python train.py --num_key_value_heads=1 --norm_place="pre" --attn_scale=0.213 --tie_word_embeddings="early" --extras=["some layers without attention", "local attention windows", "value residuals", "learned residual scales", "norms scaled by depth", "capped logits"] --init="uniform" --init_std_qkv=0.055 --init_std_o=0.01 --optimizer="laprop" --lr_head=0.0129 --schedule="wsd" --decay_fraction=0.685 --max_seq_len=1024 --max_steps=5614
Each number is 128 + 24 x the weight over its row's rms, rounded and kept within 0 to 255. Layers, rows and columns count from 0. Numbers have three digits each. The size before them is the row's rms in percent of the matrix's.

# q: layer 9 attention query, 192x192, rms 0.121, rows 0-12,64-76,128-140, columns 144-191
# k: layer 9 attention key, 64x192, rms 0.116, rows 0-12, columns 144-191
q0 096:116145166109144138139108110165171096118127128103130108159101145106133106095151160090104092083142107094143151153140137116147135096126150156123151
q64 091:131142144101088123153155123119159164112142154125128147085134184166121179142154105114123079115097142165144119117186132136096148115063091138090143
q128 088:113120150115123120135122103129107163112120106147151085117132156113095135126151092112115172136144161146114101107129125135132108099091099116080158
k0 056:129150093142108139097139135076101108130130120138144123133137150155134144110133146153139169132152139173093120180133111140094111135175084138160095
q1 082:154149103155132097124164113128144084107136146155133101112119139121146172115124067117134144168126116156091120155083169108119114120123127126168109
q65 073:138119103145156131130120143157137146137166131123132100095156100123159104119121105183148132163132157094138123144092130088084119134096141095103116
q129 077:139133108133152114124153139144132106070145140192110102148141144114163125107099108143108144146122134140091107136087133146123111127099141100150079
k1 078:122171157116095138146138074083099104135090118115169146126128141143118174142162156134137117127158107149100144195149089140126134111159112148131132
q2 079:149146120095116167153127139110121120161103123101090128151099151140134105133124091121136139116128105126118119139123131093117125102136141124132150
q66 092:112131130112125140099119178113100151082096110080097153139131138138140122173083176186119165129133100121167123104143116128131101159181103134161128
q130 075:109131096100127104156121105128129161124100164106120149099109108166086180166142150114156154104120116145202103100130091119123154128104165075169134
k2 083:149146125098145104131133090144164109179133116106102155109153101115090120119117105108108117148091096085158111129107154113160163117083151104119167
q3 083:138092128120154142171115108105181107139123162109128122151136116102144133131121104120107148134078130161133120171112152160118087142150101112169144
q67 092:140111090128105133131079163128077100093110103100142140165106146073144142143127193149143151069138125078131132104123112098118127094152167145134096
q131 094:089093152122123169126175189101121136132096110110121115104120094077151123129141122171106118129158118122138130136121095137145117156148152149113133
k3 079:114127143133155104137158145147120132150138142135152106108157160165098113107111114082172159117101109168154162130103118116141114143102084125158169
q4 082:088105168107112116127112130106157152192152123112123120139130129138112140108139112145092108155173112132112127122116135112123128134100139152110134
q68 120:161112130111131089155095140146129113130147144123136122174071145111142111100116151130142161062104138087139124109144119086133121083125132131173124
q132 089:170142119169104163129139121144140119100076146079164114128129141116145145140137131124132125131084126116141102139100110157123107128158097086127143
k4 072:123121102164174136109115144118125075120134123102098148127103100102147106122135123100167080186132128139132151127122178105160127129129153116122120
q5 098:135145144101088124141072118117125135161154142102131148164118132095127149101107134112129104142118132131109098189144134157134107127152120117166155
q69 087:153174158146145087139113165124146126153108118088148179162106151150143119156070162121094135088118144111111107144131088142112107086144158099117137
q133 109:162125119134111110121122083129141117138185159116156164167091119147156115150126123136115097110091118086166068111107141171145136146133127134175190
k5 095:102130068163130127169147103125159108169159117091107137101165135134101125115106123146126156173101135079165124107136159108173119148139102132134116
q6 091:134083091171109148127117130144163142129117146141166149149081146098114096146135148112148163115121118107161174128124149124097145175157137114179110
q70 080:079136138116169129158131135125144107137119110131134163128149161107116126138104118137138123139136150154140071132139095117158135150122113162071123
q134 090:125144134150139096123134119113150091145107098130150152156144143108076103150119146113138147150113128104108129109153120093138120142142109128104087
k6 072:098110140091135156134174113078114175115128125094119122133161122155118108175095097124099106145093123124162109148113149099165175161137127125120138
q7 088:110062099110159123094127156165141154138107154155153108084135140140111150138116114113136150117165176170151128136111115145131135117112160141103104
q71 135:069154117125103154107159137125124101130135147147172101112169110155112123136141126106153093141130148187113138152113135099136145144135123179086125
q135 109:076156126102141100132154100130136138146132103177109121106177136118152159115151143125149117124175133134111118123173095102089102126133133142099099
k7 085:111099146116102089165130110104086150130097141167141135129097158141149155107163101143123176104146113151134130144143112155117105135111168139071108
q8 075:104108152151102147212135178132163138164142076129129123124135079082129127092114112114176080127144110167096130141148153124151148131142119109135122
q72 117:153092146150161083138123134113160173129101125115102111155043128100146113110095137160121130098137104100152150119136153163134119093113143094136122
q136 095:154132174133161111126099089114109137170111112131119136126108114127127116094133099136172123133137145117149090072128111154124121094111113112132108
k8 073:113143093120160159141107099173133137166142143119094159129140120126158144105104141137120179137106151101129112137150133131126079117127104085169110
q9 091:138125135154149112159166129119074162138109120113121126128111122134132138129119144115149128080211137120125100115126125133108171122102155171137093
q73 116:117161123108125153122153094132127122172136116137134141075172131150098137135148108103143117156133132161129121168128107126135131141138123149095120
q137 122:120111105105130141138161105127104169126118111157115085077179164112142177109121106116149144132173146210117164138145094102108105155129134141113121
k9 072:093119143129151107140165149133137128129154136124120148088136134166095119157148133139113186120141167135175131166114124138122127175112071135084105
q10 092:144111111121066154133138160081141098135136115111117159186105105156153113120141159115100127140115108099086136116106123110141148146131082106169135
q74 076:109138124120142191139170117134145118153128135101092156129168110139102143149148144124121132159133091100159105133144153119156124112108185146137166
q138 100:191108106142104130106123143114146139125145111106159129127124110158118152135131135153134142124094100112133149132114127128130088129145103074153111
k10 102:130173120114120169091181122117120132119170136152140127120119097114127155136127132140165116135098153116091149163171131123140150129118125112171143
q11 084:161150129142099153159114134143127180129132105127130145178137094112134155128145164170163120153156142090129130123120148151144163164145110110097184
q75 097:158118124122164132162122142129142153118139107151117134181099110114140093085074135134118110129125128091120102100144108157144089122105120114154134
q139 116:152136166167163128104136141126153172114087133060092131160117130107105075141094148155102120137139076090129120108121163148146159098150124143130136
k11 082:161106095117164139118134087133120103137144143143124109118094118154156119125128156159125107144113098071121117119097178158152132107107143093163138
q12 094:105119114116094155165099151096116106153146125134128141123126160135154093150155160116142147110106126137153167151122119095123113182133095148124131
q76 103:088167113138122138131141114152103106131120092112134144118171139163099151152154136121139132146121141156126138182127108088129147149133128155097131
q140 098:101137117143120138121142142136120137141103095134134143079145120116141164147111110129167163127118129192145194137170090120122133164160113140161088
k12 065:095134136123166175172132140139158105140164165154141147106165105133123131118115142095148156155099165131137095121111137131126159117113120147111133